Weights of a small GPT-style language model, trained from scratch on English Wikipedia.
Size: 9 layers, width 192, 4 heads of 64, MLP 512 SwiGLU, vocabulary 8192, 7.58M parameters.
Training: a variant of SOAP for these matrices, 447M tokens, 3533 steps.
Each number is 128 + 32 x the weight over its row's rms, rounded and kept within 0 to 255. Layers, rows and columns count from 0. Numbers have three digits each. The size before them is the row's rms in percent of the matrix's.

# q: layer 5 attention query, 256x192, rms 0.149, rows 74-90, columns 0-191
# k: layer 5 attention key, 256x192, rms 0.154, rows 74-89, columns 0-191
q74 117:131074146096084076198122150123112084100144145163116143200115109046099147098102153155173110152121110161079084059192151095126143158219154159111159108127131139156160136150069127166146138100128105055130140093137134110152085107137163144098146175122093070143050111154090149090093098138086146132122131086146108142085118135105120088139165095162176151171127167155108118123158119137096143129120095112146177152103106144116187144158178142083153180142167097168112136177084085149124103134092138182126160092200087162097129107096130124180139091133116131148087142154126087111141127160179129065
k74 110:135170101101118161141115109139109150122123137128093148146133117131096134112076178132106077137148146154121116155192156135131131137128104120091101095131078189109146100175143128142151073164136146088142176131117101120064115156195141223090116193091078127098174146161155068087116105171107152063157105138130093054146156080140145124143165102119164110103077072162104115096115164131083103150173145128106082086109116052113079117188112174104100103123105165119122135184150137142116128107185140120077107123110071164143128153071146160161138115174151126128111168047173121104075152069129104104
q75 135:135172099156088135115144163080135118104086089096119200212149137068121138139113123099131107156123112119129132151130108170118142155068111124074099118145129108159152128169143183104133106133166109109127122047164136115112120135145100151140134110123181201097131124109097063105138151139117140147129146163064070108086165103153132171107128107041077143162127180197167078084123155142208103172136091098098123114155132147109118093166140107172090061112161087121117147110146115131151147170200086143073160108134131164159156146174129078085177132149118147117113150141156124163187146070089149083
k75 142:125172105060138149109125102136141119062101112097135170136100121195170124117141056162099159153116127195103153148124136149173151146119152127145114132150180067153105054112178149087087096133117165073105094111135123140141138144098155107160136129171092142172124133106150155095145141147113117123021160151112159145149131116173171114090186103131098120107153157103152094118202088128162145115098153130167074188113180181092154089199108146104142142138157120086122109177117127119124117124166154156131140069111153149081186165174125129097130097156109111193107195194077157126144103168156162130
q76 133:153139122186151124130173114119199117104112133130091158119072190160101088136115148099158135123133088155127106134088128113136161145117105118195139125098189103159149104141093165123143143172151156158124103109101051124127133100071081100151149125148133154066109089122134101191199047110113130155146126117153093137121110116150113151108092176135193202097167131115155120138061069149152137135130138139163127106147072137154123147095130147102097073091114054133188123148170123174097129147139099182133100081143118110134175184089117123085124137025153106029139169114127111122121168140120125125
k76 130:131128177170145090072114110104158091135079135165124127192165132138090163132118071078102138026127114135133087149123132155109151103153138114222154084046107121117093105116138087104119115215108151122140138126107135107173190109095136119084138153102160157106093088115106149129081095152170150202132092140093168141138135159129147136091144134137196148185167137119090103121107152180086111117086119113107111118137089149110139061168157135097109084122181093134122156092118147098123152131182102058118155128119129121095155160101128143101195106090165125100116168124045136115124122063166095117
q77 145:136164124148159088116080162154089085150136140124139116115064091125103131140137174135156124139144139109115171116124145149130027052204111161169112147104108155065150160079142202103169187105066105139070183122083155120153167092066163101138086106105086125087137099160150168140145138148149116086090138136164079099094114102159115172124069111132126123108120139143123151127183152196151163156134126154136113100131165105105191116145142167174088111138110136139094054164085147115125111176126141067086111135061109167143134127203106132146110173145131087119098174140090149098150154115094137117
k77 147:086203140160105077167110086114135143118141106113138150139107150056102141082162148095153158112120094123176148101105138173127075134154125097102128134116122166109187092183080115142111152111178068172129094123149120119103135100091116165097070080208126151178134192132132189113125105109140075166147130118038103091112140085106125148141194113143107089061171123115086119113131100186158168165125114147210108158148132133152167122140090155119085118118114140178092107178087144155133148120125152146226160122094168104101124109148119148078108170117130140107116128133123079144085178129166164124
q78 149:108161138082101158048158135077073153138165179149126101139173136138117132108117111149135163102136090125087150087127125160122143130141121103082171168076150090065066141161116168132116106149124118155134100136149119134138171133166080111188154140134150128136157130130145071110118190114156110131063143201072067132135106122070098132149129155144104156094087141155118133100105139136169087176133168171110125145130122119072164125158175161072112145136109107130145140081136120171075120107102113152137159079142129124200102158047091183142084129189143093064155129165159103040078129090159172104
k78 148:142122157151137188082124166096109073186095141172180101153153201105114167156097110168174182133086150116155095103101137162124117076123103156107085126139124154147159085123084141115126131118125122037143107125143123171097174192141134153169097131129188094124129141064088209129190119167153131170090117128165086125119088124131129103143137093132136169112109124138123198125125091152106119138163182107111183110142194171162090131115239128139148132139088139152130172114131128123120184129153154185095111089089142100132159145134116154042129152144132112098071083132126176143127082114142129153
q79 150:131121068127139158111094147112128141143170110072101141131109086159095107139116113080066136090123126182192098126112109174114144129196212161123143064080101084120162149093087184129139139131088085132138101113127113096108119130146072107145116175101127184138188082085115143163140125079115088108126112124173122101121172144176062116213122143194199117105128188143117146120070173137126141088161169133179098200144162121134156114119170108122178124149138122135082124170107130105087117101125137131102094108137151112164119095145135061187176120161121093162113130121156098140051122141172148109
k79 151:151114134089171187125082141108088154128130080167118122106141139105100201049076103145124112160082152122135153129108128167138090117144123133183123153141167112099143108178098104161070130144154120134092162123106123066179191118178053196138070160145184128157174126113143116168173106132168131101153114162144085109193096119070141115172136184108137110180135111144152111075166170126106143130135090124133108126117188070195092129129069119115146147147170139132077187139098104148102099136072117149076121111175148111121168089116120096148119183107133135108112152116081055130069114106127152142
q80 138:100129123099160103161090113119148144125108136133174108084181135121146161145095143154119155104112173142167092176163102100128101123129138158112111137132110153111070146135143150157131136088170168062093195132183102077110166086128136094189199188097110169186149156177149143109150116090121153167111061194103093166113136057149035095159125102075169114130154094112095103135139138141082121199116134129086117149139123115097136128111103163064179142095084139179122144121109123164103131148124087068121117126074102079104130133100083090116149117117164167108137077207162142176139106105099162157
k80 146:074089066146144123122146163154119106212135142130134115098151084111170138151117157071122144237129189115137168110179120072166122182088110148140146172117086147151125123146147149133127138104188082099165151090199088142160143104155148126114140134168140138122156076132166169132142121165111132203100168121143067080142078098135071037114077113121144141103134135138134135107116125112128090139108092118129175091220128156123094108195100143187096159114121128076156153081064140127128159137127166084176071097129135118065157089171106130135150105120140129133120108109159104145130121114115105146
q81 154:124084128126107147079156091095149136171096132074114098117133155124139173149117124123141099111193174095178034097138192144193070083005110148140094103106135131117148158110128133139106194146144144131085116128078104114110132115148168137087176153158149104134121180101074097111138171151106086146150156174134116158147091134131153139128069098096123139089085076161118126093149087131088158158149094119117145156130132136162102123098097118064114083130114142116135091151093111121113157107118164098144148079085155182153065084145113122101108160108077079177090177114136041158099154121115084121
k81 155:100135098128170134058144131143083149078128120218111146158127142156147131098167121077112170085096139171115119104143121150129066130098105141134114082123106135114132141124071098128096130081170057174098106156122106137098086105158147124142158198136089130044131134137097111129111177184085196113112131101099171135110111124154128105129141208135077144137112162140145063103100143089150139132161073113182088105113117162121106093098128114163099116138096159147132079127129067120138177123080101084152166124106175120085137192131147108112132123095048076103084127179167192151070135085121086139
q82 144:161133142177124159103124143150164114119083158137133104107146122108110146172067111108156149145090099091095129122068111158145156157135132113063178074134116152065168149145131118140109093133135120158154146141119170121118079106094124084163101090176104136141183144148069117139111139157125226120142086162121162216134104162095162145129106084138104130104095161154157076102134151123120143135095112223061043182136154157072091123123147136205107098125149055114114139124118104157092111120152081112167151079188119160175163097125132147201116124093095183133123123118128167123114136101099160087
k82 148:156102093134147087112146110068115124094138134153129061120106202151135055163152072139106146148066139049149174141101142167124188159124168087079109168105087132070156103108148149146062102141178199097033122155157104149125174188074150147158125152118101131144113137109091117069137073128135179122155135115150126125154180144118130187127174091121185140085118121104100100150170122121133192138140129134131089184122146099157116123186147145145107144153081153131168111132119162149172112175100143163139093151111166111113172134120138089168139074119104177138081077092145158146142097099104124119
q83 154:128147130146103122140082251189119164145097119127114146113139103103141099111120092164167129141124096107134100167143114105171111154142187205079116153157121233097068106125138188128162076136138149152131109137155198110119142131134174096113088070130129121108169123192120123156118123110087184175160102139153129100191124185103098129172108122105125140150166096181129154103135130127128141154120124151140103061110120177147110120140207166080131099120115139139160063078116134115071123116155129122148158086134134136111124099185149123147161143174169149110118164165151125168103093072184072161
k83 154:191197164162077216152108098140086107088129127123145096088118101139147112161106100077079067155154121132205096101125098088103080141087172080113090174136088190095089119066070141126119129167199146163108115146092126070118128152154177151149123112126109114126074104119111164143169106110071180115127130132157132132190124143135138096130112135165113145096144129106152105119116119160152131125107117145131157117114173149088166129145125137130134207102188107135117118168135099124088100184150156169198040156119114080142162153117100125149154170100136143131092120128209104117148168128112123071
q84 143:141151062143130100106132100150098117107210145151077140137126137159100124102103078143146098159150197112125152151111107175113087154178098140189143114134150151088068150132168060157171165183101135113113161148114139161156084113128183100146086159098111082181114165126105144114087123124144095114116168128123143119084101107081118147125160130082110092112168100152085166109089141131119159133065151140155182085130036136125125057152111099140088147141121139145151120214114112156114136112128131171151157083116106074175118162170100065153174174153190119088166133204147173110102109108093107134
k84 145:135174127152101153180118113088114112094114091093142094112158148127149094118091104129142097110130155097206140151170081172118128137128098058105105099143129090090115185174138137068113148161166078143180155068159094141096074155124113070100143107168139116130138137139164088109098136142115142130167191137160164160082154141150091133141161111169126069116163130105130205152084144108042115125143120143114114108145149151165096131158096133134150118101130095129121135190147113104100152067162141104144118024086147126196148156159113142136100150137236100100112061142085125108139119069104122167
q85 146:204107158143185101097207092122128154147147176126153124170135092119106136122030161154130161148128097146150159166115134191132135178150145170165100130117128098110121166175122120130061141130177090101115096139052101164176140129114171080143107125146094121110070145096074192119117106115090171141164129159126159096114107077071069149122114131130130083124082158159088169120124133105136122124088104111083143066116130155108109083088120124134112102077161120154093086169073191119116078088140117204124199126083096164101104118111102090140167093126152142163152108092108103137129120115157096093
k85 146:118186182106161019151104090169076205150089076140134158144136099155146096123097182138113135081096108153119138129161129090140151123143139077163114130151111135132134122068115100085061117115156166098097144119113124158130144120097084109107103140123170078101147098113147128090172136194130230114120148153183128106113143130177107166113148113124061136147080127136116163131115100128136109154133041126143155126094120134098153150097077141125156108154100131145084145142070139139115166085147108153203132104110148114205178082173127101191120124144179094193137115095139107108085126090097116157
q86 148:084090163118101102141194100102040195078156114135170093156087108143135142139153131147152116170103121118132142100120120137124142069140136083066082126165106102097162111144168110131101126183127164136083121112134105129129147155134158145103103130118171164112082128127248176134096003110131131155087109135152079117115148151127091054119129172063112149134122094088112144136130128122167102043125142143122087105159172153129165114174134121111187126111112093111089111104144160175159158077125113107122096108150178156142041141125115153090139150157114154145109149119102124154138125084100075097
k86 151:155062166126148116081118097159180171134141119135061083114117122124103077156142082134160152129148122118157108118113138095158129106140116103063083089152169124153140115166163115138172149129136150059177129153095195070088102117166130131120128165176119114165170135118151167137150145152166160069115125145159116143123079082100150127135104118145098132164120095128139133114107141097137037171141152114169136093138130242164160132137149139112189083064123154127076122123103159101101144093174093114143161255069137104101124137141103141131147086147119147152152192116104120164163174119099146150
q87 134:177151131147126126153150146102101106094201109098153147051125143148132108114156152165154095131138075179139140053156154170106152069097118132178100116151129100101134112187140140185156184147102121097142058160118157149102127094154108096128102102149172096126159122180132078205089081159115100158097133077127140101128063193140146103117136109106145096104162109170123174116179151145143098115090102133063156095177134165112125155130096111140092132184114126108170079128128121110163075162131142203130102128151165121165117115116165168084088081137114151131227090131126128142157156079187134098
k87 142:110138179177176125080101092087125133129146156166138110074138152138133193086155153135099035118145086127164089152142147128111116143081120136105084117152163142120085139138155185160159134167026080071150105121077120102080156071114129095168148109189096147105141124070124148158151089205094192144186110089121128144123149181128126188102154121112173129066125167153085102148126109077103116119114158082124136155060113121128135139121139118112112108142113141150116119072114103120088063128158131121121134155121216120100114126099147160130104075140215140121159123138143150136140116121149196130
q88 140:091092176095110147095189123142135117138069136148136109176063124173136112108055141071141097137121186190131177099188121131090177181154129083099151079096178098080093107111118143162172154120149120154142137119057111157113107083092111119070123118138122106098111145095084131159167137129147129136116159171146160094126119124142187113146125135100202076076089091125155131115131127136187131147121129082150145117141198078089164129079141149137127170129146140125121127090109061117129067141111136068169100166114149137093143155145107091124114180153145220109162147125107193071094100102138139157
k88 138:166101123169159135142132067121176092077075149108130115148129133108115102098174100105137202149112137222019180124109162146156120149102141110100149109088154112093129165120091084162175129138137160074115118155109147113155088099082113166111088125150121180116171098101131139100178141137132135118171108130112118147113173184158153135124135129106085092182118137108103215213144131218131075183148104136110158167095116131156113131134079091112057148151098131095128118063099133142139088109125115138150098083118091118160149137106147128119156208127167099084145120135157149159139081103152159132
q89 142:128127118079216104099158147103148137133132087111119108082149162168113156139113105172153117159134184156104131108132100098118194115070123121189168166118129151100106088116149155248127101143158096141156095117136079165106113181140102119191100137129077150110138064103130142049175191138134124161165114131091099183127119141117095152123113148153127186146156129117113136159139110108112135133077126125170129064152113067133137120130125160088140078120137099192120077162150106185125098093116164129153121155202084129097160112153072129083118148124098150099157108103097155167167194103149159068
k89 147:111111120121109081131112132100135121157140144179062095084131110179151142107136140127094072099092192142142150141070143158134186137139107101091167154137065111180104094067106117096091113157098073096089170144108095176109126116142145134125091087067153089133144026106056130157106140139103081156149062128147154145105064092137169105133136118113163131174089151117108108128111095143091071178071152158109114098167125162133167160183084114184097082120164096127154094157094121149120148134142112151079137116109163070119105161159178169131126211141168149091121123104127150140157124152167101095
q90 146:124132080114098110099100105151149089132143129140086115069147070132148051072143096136127136066176113145128181163123124070092095148128149141047117119111114087128167192201132142057097134093117113189140125142118099132115079132169122097159155122168177091112095140113080090111123116155211173128122180151142092133144163181130058121143171112142161100151168113169191104136113138081150095105084169103105116131082182134105125104098137127057147139160124183113127120154114190137136085089103140175111149147110123106125101179112137165086115172124107121070130112096111129121197097099153120094